Weights of a small GPT-style language model, trained from scratch on English Wikipedia: 2401 steps.
Each number is 128 + 32 x the weight over the matrix's rms, rounded and kept within 0 to 255. Layers, rows and columns count from 0. Numbers have three digits each.

# layer 2 MLP up, 512x128, rms 0.101, rows 314-511, columns 0-63
095192049108055139156125177140110138076165159102100112132164139201127116095124153071127158106111057087161150133147082152100134066157142167170103126101135134131109135113137122159153135151122155
123144150111118075116153118129138115138107119059106101133197117099123105098109114103141133149144145071104176108109103124134118129117176138104169115081076125117092140071123091136159183115135178
086120146154091122122090190080148181148144124109127079055139131136158146144159172033179073217073123111194164157146164114133133104107151101130154009132123112130135129087106172126099138108163139
107143148123097088096113097141101129159111142137136134133108158213159128089095138095155051134145148130161124143098113145120160085148136093122139165123113145111167182083116147130135107135106092
185149128155051197122133107140116148091199168056076122135122162161116100146041130162110195214135140097139104025088129189181115159221178152084144123060128135143102077142152083101177155142164092
153139136081159160135099128110128121100173139115167105136217151099157158129180151103118137145139138123141124131180108154083143206119110147138111069114126098131114093122136116125123171182120110
133108085183103072103104102144059164145098079121152159071116125103099160166194111124142133096107170142101126102087147133149118141068124143116103135132084115142144177110094091141170117133192124
083062015108132126166120096170125154096185151111097056088134173084162114147132131107111134065125112105087083160206142122108087122126026071150183153093109143056097142188131113127090140152116113
073169122065145124093185188146113087176127168133114152073125104111140134092102069154046154108099123124149076174135096126122097130117148053096099180107092124110064207096125172135147166116127115
132141113150147157139105118120109113100155162128103079097133154122144097141096102145119126160128144180136117128120151146118138125132136094132096106121079146160122137129130101153114121158129114
095121148104107070138184139097072121140156109076056162063113077104086074170086162111189159108143134175133128127157145196135111084098142112144161136110180073123122149140099207151122065149138124
121121151095112119100125062116167121098156095149171184138085147181159115148160000161110135090151134105132162124180186139160148088086041155116135105087120129149163152108180119152132070172136093
153098172105102150143124167109118170097143181103097128101142111165170154142121160121095168153090110105098077149119105122112163105149137132117128142186096129104146137139132108092088129134156128
157118110084129178134091179152145138156100146195096102106195203046155138106189131111134092091083093130137057100130110097149127115103082166135207100113131156129115091118110148086084179183153093
084141146121117093110152201190075105105138147047075129137091046157149072069149175139112073113114079105137120130139098128115118189122132142128131147140126128133127208119162092110107191138165195
144104161185146167095108128132133158109151130153096152124144119176148100078119158111117143164178104142132075102111176149156091152181171173143149124157105128177185112163124108097159118070140139
113117125126143114089100141165131148131069098234199156093097118103123155157167068163105110109168123171132146132084131039110141134140160126131135139161110162108161128147156115086157171136150084
098188072084157126103165132078108114174164154103184181096086121152134093137175158133118115145115119142094079172137137181139108131144162114086119097122102148121095162132125050101103114147137164
150113143166152059166117168137065108160125103175119146139164176102158095128180191111062077179149101146151124147103096161153078114132136179104191117136138127109116071152147082068119197086127206
056132159107077167063143110133147162164141144131171118091153094133137150123145172108139101158174089205150141106129140155111140113163111135138132048145167112144112049179125146134124158073150117
193078140123094135106117104182128158105093140170116100078137131170160106117105085123133206114103123116147182078153085167172095156067165160213165065132111113177233130168130165113183164108101104
139122124115130134127135057132110172108117167091152169130156112053140115091105175072130155121106134165159082046126178159116154172110135169203144162111149119128080156139141065172136136202136077
145083151157144174110136148150164139159128115067157093122151167147086149156135139115135094093144098126200123098074107146173123148138159149130093085108138136089157126135106119109166123154123131
120113161099100160100149111147163138171081097117135031133177133146197106125149092143058112187167144104128099163110137085126137124101149119094164110127159148170117159123067111147117177148162106
122103094112091108161192152176137134123160132177159095091119150129134199114163086131129144069124179125165162135128189124146095147176102093112171110105125119157123225152216099159086097112056126
153112114172150099151190134162085179145096116083139158127144129090176116104193127104142089094199084081102091133102076107123149145093100164131205059120120090176096085105143116132143177130130112
069051091159161096104145167086155107110126130200114133149179175084174099131100225110160138096086115078111152117092139085136194177074101202120119107125116036121060123161095091160152151119126126
163127164125138163137119137112143130131062184153163048096161200073164165160041140160103171136141134150087159073155120127076153143092137138097158128075087168094126110051107090089087138104075179
179149138163132082172123107115143143135105117130183147071126094131141144085126110104122136160119107143063172104164163140163119117080134150098077087180176127076152058173199114194066137068169164
102078130148179128131167183144124117180120147128123017108134136135161187132186102108086170124111095160168142132198072141187167168061161077096063177142126106111052148101147134166096144148149159
099166066140152109100116125082127099121138135148113122136161112105141144179132168134175105134101132127105157177145133166110159119155194136107103141109114135122129093105143130177117146200129067
124140162139185198162153125162150138140181078145176114127075138149186101160100122128109113108099101146164085133101161124213065183129155123098155115116082107119152163128151091108147151117101045
118084183144145111093135106152117108073077162109140148128128104156131091158083127175135121110144124147111157066086147127093112112133090120119138081097133143138170105123112132109125097174115115
126161158134147140152091122173103138167178170124137170102133137128109053167126171109149179184102128125123118154178126179138150143134070113137120147118148097118066070093124175137117154172109173
080153105119140159073109111189133158108114073104145130116113160155192117141138169114143157141155133106184125157133151139092085092166092092083112111092133213161100123150118136076125066103141157
131112067110190117115073198068120120147155136140118138132074081128137133102113148190144124133097122122170230079176108107136139190075101098102102166143170103146133115109139113104109161236133116
132159122130150177165133097065175141125162107139102113153136130189169140122133115096106152144102100115120123154080079166112104053156129164125067092121217131094148127190091136115186217115122160
108150144110118133139118115079156101135155154119099126100163087154115134179123158149155142135133118126118159141146135104140148152149133110160154147086123112158116100134129131167137109108144158
087157128083094150114146148086189116140220109156135138149121103107109140161106121139151158126170152112120127148152150123120098141142159138138185130086132123159122141105114162138118142154136129
095152127136161156133117106098166146118154107124142149102114143219130177147100088102094078144148150134142104136119155119173125137189109138104132084142148156116141153106145084077132120136159135
020139159111144133142112142082152164186132141139144079110131119158121195137079099155072142147129110113105080135123134125095097123112090076083114147148138191205121158112089088125130100124137138
164132162145132087148077147125133109149134101112140169142118104147132128144155143129136094111116090115148122104141106191116101121140131126112143179098131158081112109127133140117109072158127140
106081132125174180171157105100089078166202129136035073191080069158136138144090129164070119078198096152182124144023124109097115127121111163134166126106106118174122116194148103128100145159209114
126156159139165110118104129146111117109181140100116135157127130088072106105111106108087082124152056118174150115098077186153068123079155132115126114140078123141114132144167100088054138123122117
176100171131102125135141112124157077125141169148114091120080162173175136114147143086110110153141096093189075121135158141139070102159166108125156112136110101100126111088100106169141097158054140
128141163170134132162184200174152113147150096138168038115107168071163124148161181086072119136119139145215120145148193094081112099106126117169149150130116115094160103118134148167128126109118073
119086158166153123123119113142135178152108149142152112142099098159139077172022140167123074171205101105099090106134118111170173125141117122147112133115110083156073124095096142113159130158115123
150122093136139068106086125120189109092128143125142099122115163143137133157122123154170102194192170159163134155138063129148135104109131128152105156180143110127143102161126169125084121131238090
133081139130083151153109143134104167170047121082124135159151112056121087130079125109143112124167108144094136101161157100150176181141120127086133179116176138131110102134150136120139145164147112
169111098119098129120118124081099138132112143160086115120128103183133123145074109168109192140100142134119095122189150139166170096137121121127097121139095178132180133154058119102135134160141140
102115150044121134143134192082108061137121127115124101086112136153136170086116176132100067171101178089116103127149099139080126126143156151154152110095164123100085150159136108089100160102091205
112124104119107059116167129148127146131165130129110090086142159155127093109134135197179152183138099049129071161105095140138156114165096109094186146047143181097143163114052111082095157137144142
092111175171173100177149129144178203139073115151134153093125047208103125110080082112144126117068151125096090098137132129106108128120152146137087134139170131093113115116116137147121180134134137
154093110142132130151155146081100182123128157143093162136131123134103190150124150105128103167137130189072153064145117057114159136111166154146106161121126125138106154092114111165140092144202104
128102124139130125142142090116122133177122148136096107127117125166131153148106126172130058214134079121137105118156125139097151140130145120173110144128181074088106128166120159163106141120079122
120118163150116180145176200128130160097118150187146155116159198114137195075126095161096100139103104072121142138125121099148114175108139160155136144106092114138093073196084098052125162072121118
151129155147074134129156166125076118119138121091215145086105144119107090195081054156137093155201117100160108151058106088153086138145175132161184143133210117042113210107157141148097164078111077
132134156136123126157126144069196173089156104116132136098132099127172131121086125113096106102165107130154140095107161124125132179195112133129095135197051077116121108135140163150132121122165104
174196087126176135130101076168122116113085115106145097067104181085157112111099163171130098226132081099141149127196116133130084132121139129156085137191082137118155099145139107164175115116179123
163089177128044117118082130091107147115190078132102177118164107125130108083183166101193136155147098127174079121114073154107074088111113166093116041126151144117094082162104132139150185135093126
083099133088091155149113121123117109095147106082149161161122163081113103203064152124155069101147149163182191164092151122148099122167117163090120155092134095119138104139130141163153166131169111
154103175138168120091137117119140117149117126139169144115062113144117166156109105133140122099111148081119149130128118081185114102138164094115086070109108090128145134118092138144110114068124122
136079190106132099134094105187155104093137060074117070086140071203123114099127139196143059107135139130108192165094124084190148125168194172080127149094158126105131151124193130116115129145146136
071092136145151160100151161051087139156132102157110155108124139157176108119092167120130100166148128122141109111148117135111148130151166109105133133151125129170112108142208160094167066110107102
150132146162153150136096130101090133154098146056172198092179123118109197105164176102065109168170147131107092094147114083167086138085134098098109124156090128117136128153056104172152154119127065
127142110110183139156143138112137200126108074201097100177139119174126173129164088077172086120152132138146146084122028167146124107137188137135173134140102127130115117131041135146139126124084119
126138137103150127098186100081172122140087161109182120158157174132184120036078143194149140096124142123174171202125121155075114138135162156127117148146103145142118116134118115178152131128168084
115109145103183142135106115118114154091141121149149095080130110189076117149143109175085115133129099190147181186097140140123138095082142114164145109118174111169122177114131090133115208148121075
141106158158159146131101125152116141134112157123147134126109125147116157127133153132137148116094180133104137079085148113102156176144099116138132114093071123142129063154154123178129129116141104
127151146135178123082146108107137131097157141084103119146153086104187070125176143185162146171072144206071119162129167190093189123160190131120098164125203110101118181227173108148080132122124147
119102156166189126117129103129159167141105123127135142141147109176124132166186113139123114162101148109115077089078166163112139113069155180056097138124115118092113123107103140174165092114161072
202139041157129205187143117096145158134071187138128130119172181115147106139127128130150137127126099108134180188124127162170173159099096133181055095136211145115090140134142090170133143199095123
087069171137129143201117115087184066163156111145119141128167154087153107173083136095138110066126135105099058081112118141162146166133080130164083115171093193081104106117145101159079120157133147
126167157156104110131120104100130148141160152135094093144140124097133130164123128089158092175133107128078093108122114115137050152137112142122146125155162142089084137162100157142122122103107131
137131142116110162155131116150103114160153116100116119073134132163144110196130136161159128178145163179147097152155118145102140119123136117163102156100192158127132154108096172092124145121132123
110090160127047114093107128119177112115165151137156113195091047141159120107154184187134131135116167091099123131117115195058153133094156097104153126076107117151099101131127143136153124114116126
130120152159140132099061140174101124161081094147162160063152200106130164158098078148121127139126138132161103101099072203202097047134147076150113174145138146082129134141173098090116131191142156
125086150159133087111142137183143131155191160132103127098141153121125153061140166091163151122143104133138115137137071138138100146099154147062082110113130094131129139151108121156128164122143132
116132130180150125080124162146157110118111102085116167109129125131148139155148096145146123148138104129140215124136087130153104143164136088068159165133137137091174154128126101194110076052126058
129142158149184111183109200166117154162131150107132141135181128119129135105142156128095139135118120136132135121141106104080139130107164163122136144168123146124093153112148087135140135134152117
149051114122085137057107141119080097049090136141168146132163152149134100141117075138134097095138128047175114124178117149167072154193110120150153145107129176142078138160103145120118185167166096
139048116098114137127104135130146130136158164166082153109129108147180173147040135138150172152100118172176074119099131149136096130105144097134132142113170133078146182129129083118091124131135105
113108088155153158134126119206148176115106110138140093112118103133105140138159154132066154116146111123122169147126167114135122112175137129160155145137124146133107094174158114121124115144132132
099141236185073062149083149120132119142141076134118171120053085133135182126170027142070156138112057106090157084200125097078194107140131076201151149119125152136090129132102126149124116098138172
137100144127135096137153113067109139211146096181139175146119087163164136126149119099150051176107126129132102117195107120159193099121061156122124120120177112114123103161124106126097114133124091
141115072183090116161139173193095078141118116145166139132200152120156108110091118106135120107137187118172058121115044119073153111133174096139112111078072092145096125134161135141189152149146147
140203142092129134152186153118100100123117140146111132160110118148158115088118115149129176099220106182136136105128078179091085071171194099128177145138130074119084107159115133086106111100117144
105169136110112133118127136110105183143196144183138146148142088124106144128152156099131202174166102116146121123110138139115080079164110109142202144074148113102123132139123146217137131174073115
140176102124059163136110143091085056113159187102083152185156141119101085200053120178036158114182106076096104108099104103097133141165141105151160135070146110023149158137105065130156117106101131
098141075127099146107124132116151144134167158152097072075105168126165120137139101096096106104111090109140113170146177059157120157145181146113226177141127109136156165146183094117103146186141078
085124142110072143079108084137212170106137112138141099114226062123114155125177159137134102118134135071123160132196148098141103142125145140080161130131073145144084131137122141126118161157096126
110108148087141153072159128171126110149181159125139159152143131110212080150119206104100144149120100141083138128142094099179170155104116120082109181073139131160099151082125103117131151158119160
115127089098148070197178095108097163120110121128129126088157068070131104178183144070114107118081121141095110081171071180110164135197101124075130164124060149057110133125136149129117121128127141
153099147155153092150170155105098067124179116135112102138119090075128136150204124094130126111177124122115096092144109097137063158123151092108107149137143124056143120098113146153120119232185124
150142174160099120159076152134081092168152083125113117097158145162142156139162137083115137046132121109123147106157149139125122115133145121126066134096151086129079133145113134134164147098173093
185129151146139140096086125138160108137084121090109092088144091128136141163143133198071116169078082154102156224143179145118177126149108093119062135099080142130160077125104117044133124135140086
110089145117099131105134129159139118122119092145155147142079140139120101099107189197138111159146158122147097174109089143119076090111124129108143122126163097155127137067130151162106128156103166
085098187117105079129130160112110127140119127097172107110109106166116113120153109119109093159127150114172123173102121175106124070165121173152106100111109159146146135136121145138141103134107130
128156179170137136129126113138075164159133130127078203123097112130126062163106101127154112153189159165112143123081126167165120094085136147133099139041162104097125156168129156073095173116124141
123121117091145126110149138110156172160171140095127153131143161177129120072090131098126105127162084118083145146124130150163155125133080150094136124093149124123113122139118157121183199122155150
180153133105179167088150150094131108123231135078082129104103073169092100161135138134165118107151172150193154195109109095125136170079177068143144150095142141131119158114105161120147139075139146
128154126096133099134169118111116130103133094151124133115108103176144128125124132151111150169169138095129152119163103135101128122124129136080143112121152133148161128125161135133123133142119148
083110114115139062146150123081135136112108053109107128122072090176140111093141081158183148143105096126151092136174083174159142088113116098097047123116143159110134095147113126159124128132137138
118101106134106161099181134159124111092092144183075077155153182167118108139177101125101075130143079116094067114094112058147118119143140119093104070142115145136052192175250087166131162133180141
148170107174108133121105135159152077087083221104134058125093158149134192111215141153126103128157093106094113150062133140116167178109138142124117133055103083100200103084152130157151153103139130
167098066079041082156067187167149085157183154188173086061084146117126091102095113138109123142101167100134160090146141167120105208158129160145087096125113215099143158172182075097082126107121077
110113053211073161168142124116150135102109087125090121108088179119093172158150091164132127086127088121150149141119099183132166132077105113142100142140171158091132149108132180138150099171176128
150129120207069084187086122164095121109127089162169163167122088113119140125174136145075051059116075070181166111136063132158202201100178135126122118122074109095111111111179104147124177087167198
094102106088124083095144160116150107177165137165119097125153134139154125149143110162110143080112160134081120096148144158143151131091135128110187100133073150127130167146152126118093151130114116
121093159142146119136167146146111119115085070136128155133096113143112174112132105147154103109139092158108149147093164150107139124122113144154152110097150147116125119169105147103083167096093090
074150086080170101167137112132150104162133158129109180087140153074126134103169125188127101083123141084119101112213129170153128144131094113080186190113133179107113129087146163143110206129174132
137141161141157149080202121150118176134104092100155185103098154133138162162112092143173158112136110171063127091138105137165138097130108101114128099145156102081109142131129132118090110091133140
121120162074175123137175169103108159097137158114121105096129122123108166133115109104089080105117124173134119158137174175155188127153155126096106151108128107142145096164088100128119115126128161
150102110068138101116142078138194135154139129126055178090118111140125089103184145170192082102178089101074113215163099158099116133136109166136154148167111134149107142117152149149140135140123041
117160154134086064098173166086114151146174107161137146153150097149138147149132097113157068062121074133117135082109092201128097141120116129092158123139113115145144140114081114057084117141112192
144147109123098126136101121119211086101117074129105119108098091085160122115114120144095091108154120133106122142127142136158103155116131162118163115126132156105151080173143138151138174147085104
085129118112116094132151172132118114112126045182160112139108105091132134163157125142097195083161100171158122110146174125108096142110072071113093154140097146130171102121126124070078126165069147
121105164094158207118140147081036125114151065138158133103109127154157140121123097108079100118131147136073044177155090222167056109176079146118154111110130172127156146138165133151085083151151111
100107142197188159175175102034100137119121124092134113080130084130175118221064084172105098135119119174144137151162149199142119116198125098189125110094216094055100098181156094162175092128135127
105151189062118103095152068138131130112167150153146163096147154155101091146108172143117101142061135179152138131171137159080119090069177120150083080165176206131131094139071111152140124155132131
143096098157110134169085186181123122149086144137166093086130119105120124168139113152118145081124138152111139148157226128144126144147190130157100127131077067113110072192150056163088087189148161
134139196141140120132120139079152142151107151102125156124140131143177121174145112135093133122149096162109093151108107204114129089146118139159147115120142135153172137081126127141133143123142135
145071166079152135089088103087116146191117139093090170130079162178128118194093132090121138135183073123129152097181113130089086161113079159128150096101187149152062160134130090130140052055113156
211145113187092155124112127137085133114093022207154065126137186115098164144156090164160123120155141071109127155139148155096083138114157071120134152094146072148137104113165106081088142186143083
160127201152069125120101090158089115079134073156086116118096196161111117061118083130047111165112111090151120118169188115118163071163145123150135126090178089109181096163121140132129122147108089
123117077157147141092171147159152137103099144118128131090138172107121120169151092131098109092088080140119124114113113138117159081095118114160136135135188125138106106161101150144080159131153092
120170148158140110121156120141090125126144171103123145092131110081205184152168162109126100139124164112141120122162148140127193142060095150137148167158105116074129099151134164142145124079126147
123124139144077082139203179155132106140135078150136135124145104088120112102095118090100114067124129145131129134180128143161122191106145141079136135118126093074091158172171156174149161095131165
133171146086146085156146155137069106077134134097174136109136140154133138150116109182146151130109061126096124134137146125093188090137113123149134128115161124151157160187083137104096099113142085
168121153107149161104173131156143173128145159156139149147115135135177122096171109127068091119152137086131094166148139117116045157118123165088124112114062090139137174119129118125145132150112098
076128118157160123144144130120087101145112134156095128145111098198165138199149079100168038123100142144143120160153095127134171101125141096131097134063069132107132029090155155097127128149189162
077145154111048154171115095090160121135118171105050173078101094086131079163110136155087146129103084088087127108121139079122144154159139124165183199143101127100157114125167144092152164120162191
132124123163125133109116055102079226122106081126167137125116161128125108163143088149139101158157106138126060172078129154120124115152112133155129097149165139109199122131130101122054174121125110
114111116070143088146104151103151098125075100143130164113147104084134179151139113160109135141141177119097140136086102142131143135144148131111114119176073127095187129152107146140114070206100182
129188099156121139151110146123122097035114120100127084085212168164141105115165123158111081125174159153152117191116129149142140128095137120079125177104084098104113106232132122108146120129138076
079160111133161135107110136084129115148046121172168150121096149148116180108118094120138149155131129123128137137128117096129169128160144083155121148127163171121120100127135164145163144225192056
096139153119145170139126137164117113122124074124090107102116166140119149119101124095134096220119161118107057143126187087088113139150108113068133064128183077103135103136099144106132147162156121
071102138176101102173144137078149175152171114130121160172177156057102159146145162072119089095131103176155130118125133125096108105122155180144160135076078120121145109139135138115145129074117105
139120113110129142098145162065157114134158119138153136140152130107153112074146134135128130131161111194173112135152123136145122148128143153127106095105129062102097101141117129179074144107130129
175071074077037116094118122117167136104142099128168112104091168122149101189146171089162134176127106131102116136130111087157121109131121114138141110086131088121117103079145077108139132121144136
107103144175132135162122170157040164096113130149094092142118126173122125120189166173063155113171109156109111132150087140080139156141112104119108148124171068066153168182117139184128157080112135
138205117099042095087163101143108082168155123138078094125114177067123165133096128125119031108119120172094148129157109144174156093152140128124181159103122145097203132084163116201126136166078180
102145156116129159110162097060200164125077158121197109104189182096064156102122134167136086109157105161112148109062166132069157155108140161125121115237100184113132115127139174088185084135107114
101137118095112173151135173083140125117201168074148127123145089138176032104128179159115150096099076149165097224155102103097134150153096114142157066064143080145140152100141111129076174156132108
116140126145115105122092131176153113149117135085116083142177158144098111163107162124129131085126097143088163124144106169153058128153224104182131218146168138092164137123169157138099134095128046
175105164166059144102104147155145186159126102134152117120137150168171107152185136138177153127106142144121167110183106134201082097121082092107156159110145167142148098106142135152151123137113089
157136125149137102133180094162126153145152142094137187124137111131117096100167135105106166171170125116074109071124114149138110143107175117099174087131172111124136118143132155194152119173147149
151183095114136084169104121146099111087168116178175147131091094127118118145121170186148147138137112167116114067105181131128131126154162138087082103104144144198118128140137111160088144154126121
167129157111132059164105142153117108138129164203137103094113151112085091085104134116106066124185130103104144143078118155164160199144177124145071116107136159104141072138114136153139122128116109
118169073108132118098065054168148182171141104132136091120099114091130109123097185143156142159102102128145161138113126168175123103096102197131144098125179130107107123153139121134118133160135143
126086151195139111076105106179149176182146044115070096148125157187124092134165123113121095137100193128150143197137137131149112149059156138132131129149096144168092145143118105173129165120204118
133109081109117151169125110089099112129135106179168090093109079118044147147116094098123134147107135047116147140107087094131147192182194099126092190105114120171128152140184185124119089118121132
141094166116075098159114140121163123206179076134127115098054061145071108124119103104138136114113070143154123048028141168202113137125141133181123134087128120152103102089141125141086175151167056
123100152085097109101112124160080110163159101097095109145112079169168140107156164067090161085098093133146153115090146159133105149104090177095068130152184133136132171137147161090151153114126085
098071170157124117083156027125150219179156111158123131122143110169133125123114091090092077168171135076209049080059113199113138072106126143014056097151182127163115117117078191084114116157129148
121121138174155117095147172121150078134211175143165117097101145124082116153147091094056113095153087112101092137114113165126115137166142113091114108106162122138125140122103137164131131123108101
091112128110125139211092165109162127116137119117133128141125123090150143201139115162146164157092100184133091152147194152124085129090142138167169115088140141121063077129188110086141151188157140
119123128086118138148184132098094155152095171121159109136166159106148158143103119143089083158107048146129172114131158104149143108132131175123114114090143155063116125109090057118115154120119121
139099070076162134149120151077113183145086156169121143156109099090075146140079108118138117101168104168128137173133095112116132130140132174118105185102152135130178094083171106100129183139095109
146128113149113085143172154079133106124174134114176131169144157113125158131132061125143135189177130126145094116168125076139147146123154116101136103142136088073193197079175140137120099152140109
086136181114152130076159101118166143158108149109084104130083088126181121092116147100142166112040130071146163144119103143135137162123143140087125165121101098149141108144165101171096147062160143
112097113139121122138117119154125131156095114142111067131120150089105117142137085109095153105127111099123153144129156104138182134092110088160115116112124107139129123168119090140131180139116135
126144206113126132102100123177149174119114168086183113097187111132086146182186117155096179100128111137101147140169175100115099152111124123148135180145137154127075162134158112138140076131132103
216152160162157102143071124146094097121133137113162140084052065149165180173173123147139123143144105186120075096107117151087135102124147120115097158114128152123111172125100173098165157157152041
138148125087213138110193136096140152177146166140182129138130127121084118140147117144148136140181112136113152089161177095135139156094169145103153113115160171119112058122117135065123130146116152
116173111085108150122122111087114162136201104078133096117088113147130100149114113141078129201146138174102097134130167178184194122175108148138128096093095159059131127131093151127086140146115142
113115177117097136121095123152078167131150128066182134159166138144188147135137115120115099144156107174152101153110136128079166096172110136127116137070108107090129127124077108085155099046116137
127191131088106093092135143087113152106216098186175104115121156112109122162183102135050088114141145153195138120181131255126166200142102095242161150117133103110120122131145081100117112112211093
116134125171136096125106126152124128151136157108087090076091149134123131094165180128146143125103197111099178082140112155176051195075128154097092169146075093155099171162128118147117116148129114
166119150184100076106144121135074112116117160112154125129170136130118086103156130132115151158136090194125146118069124152116106143109133155119131129109113113150164120079158099147085132173118170
131162117150106120055139125176113127095112114109140183141153138153140136138060205169130113168178121078139131104059136192149130130068100142135110110076128156130125093081128101126147171178119109
095195126120107125131165096138097114110134176107122102081175150112161105095102104100059087158105082149141119162148139096074145137133143163149116088120115131151069168127133136115218170113128119
110126135172113083111145114188136140134109159126147120111136148147142129124084162114137161147136112153135110114117118152109129061112107153123149136124112108131123147126103100143108119153113111
081144150109103138099115132117172138086133104136159136132136133133157103093112117177134114146103169121178142133155142153089120111142121149081054112105133119141118091174139127120121144127075121
146112162106104130102138165134113143129134137152087060178093080182121112176096102126207134131181138148147096108140098105189117120178115128114093110085144045126054082137122113133129111143113168
121142154111128111086063081133123162125173102106122072080137159132094132116150111106153164119034082132137101115075107145165135147142130138116113126124128116128138138088124101102128161163194164
135165101151089093114168110144055136092141068159134180091112118102161097151092132151165049139133090146135106159130076081081181190161158183171159100111100202178133131151175156137096097125122075
039124106111075199150138077111138172179110131108139080142096186133131146145099123142153149172125194133112153120119119127137073164129088118117143157148120166116142141124185153114139130098141168
179151162147204113151119151081108122100154073137105118142173168148096127126118109089132083150119134121162088144137128167088121086202169149120139066131061148034122120107130149212113115157112122
150092140103106136087172130175174159152115122157136150159121111151130133123083162156183177138146151168133039149106126184095126116209120077153122120139147053131164091116092082162077095156110121
115137099088185150114158156121113167142126186157131186131161106135117149137101137109164137130175134111117170127131134141084143157137138178117129116126130125120138132095143138125122162110140169
171167098159059124162138186102099151094119107169099110092159149099159157156213152153096125164062174115163111113044124125136125127103136143078134087133075145132150125155151095094155150109090099
153112156194147119140151142202104192173108121149186165122115153138155128152112114112128101140169153134096145099129129096138184115189098130134099107090124108160171141105137101183105097081154098
157112076134148112083128150108107182118143145135120143125095099116149102128123145123109118166131134153116118184166120115098142125138128110166121165090170109109134112078112121156139127129108143
134167130139134091059154168199142065057167063177084114138169107115102109103101139070155095137138115138124092133133125106127091147133125169089155165133096097084119162166137185167100105167147107
067125117127110093090156121108190158156115152074101192067153124141164128095142144102115117114122129111120112131127122143132108193093067135097079116159165173072133109135123159099178144146093190
153135101130111094124145094139110109123103100168151106083097141113140103174086090119109132114104127143138101131097066131136160112105150122120125183126099099170135155090133094120096107095143141
146165150115145142168127174091086131161166133118125114075142090158146087117175158150133148145115126219085126091184170164191111202128182048158164105132117109138130045104166090147126146169144209
099112160138217118223042110144173164074207085091119069156074137154132112171117119140176089106083093078119100145065088131136179198170081142100107077076117030059107158141146076114183085149168013
084150200162185128109147113142119130129101109153195108127104125157145120156162147184076102176142115148119135130111165151147117107120203092117203049091116118093119053127123111088102088163066128
143108159163101148156154121088069153121111093076175064075099059129112094130127063099073127138161146115099118132085149074147142116141159170148078149121157137105078173087098109169205142096118109
162156129137140158131050131146068157129126118147183094087161066101166132154159110111123119119128098086118162123050137175105088099148140139141150107120066159139149157152124132092164158156139128
164147150157218097164084113130155149178150127098153167072104143112084146087148127062114092109132112148140120100100162127096140180126112147108076158130129104140090106103085167141162107154103083
103153152095185132108117083112174152066208135148108130049107183139177125123178174165091137103039131090144095143102119093124090157129136132180192161143114153185182117163186131149126125119129159
141066139159101138186138141076196165086118150101112131103170132150105137130151146076109088102146075148099162123078092133175182146098132153106144046124225126141108115111106101129149110095123150
110157128144116155128153109132141136134086097133119127120154131149098118125119148155126141157129121087164100124095036131162109098135129112115133105162146115126107134083181105111135166131098116
119084146090097126190126156053188146103187116162139168121149129153144082126123103064137158163194118109124075140132063120135152155155166092160049141143167162186098124119078116096081154159184091
080103114102136163208122139091180143082173212112103123092112153124206104153130101159139125120139107111152129126092134134107148163175146140091108103104122101150126102114136156141169083114116154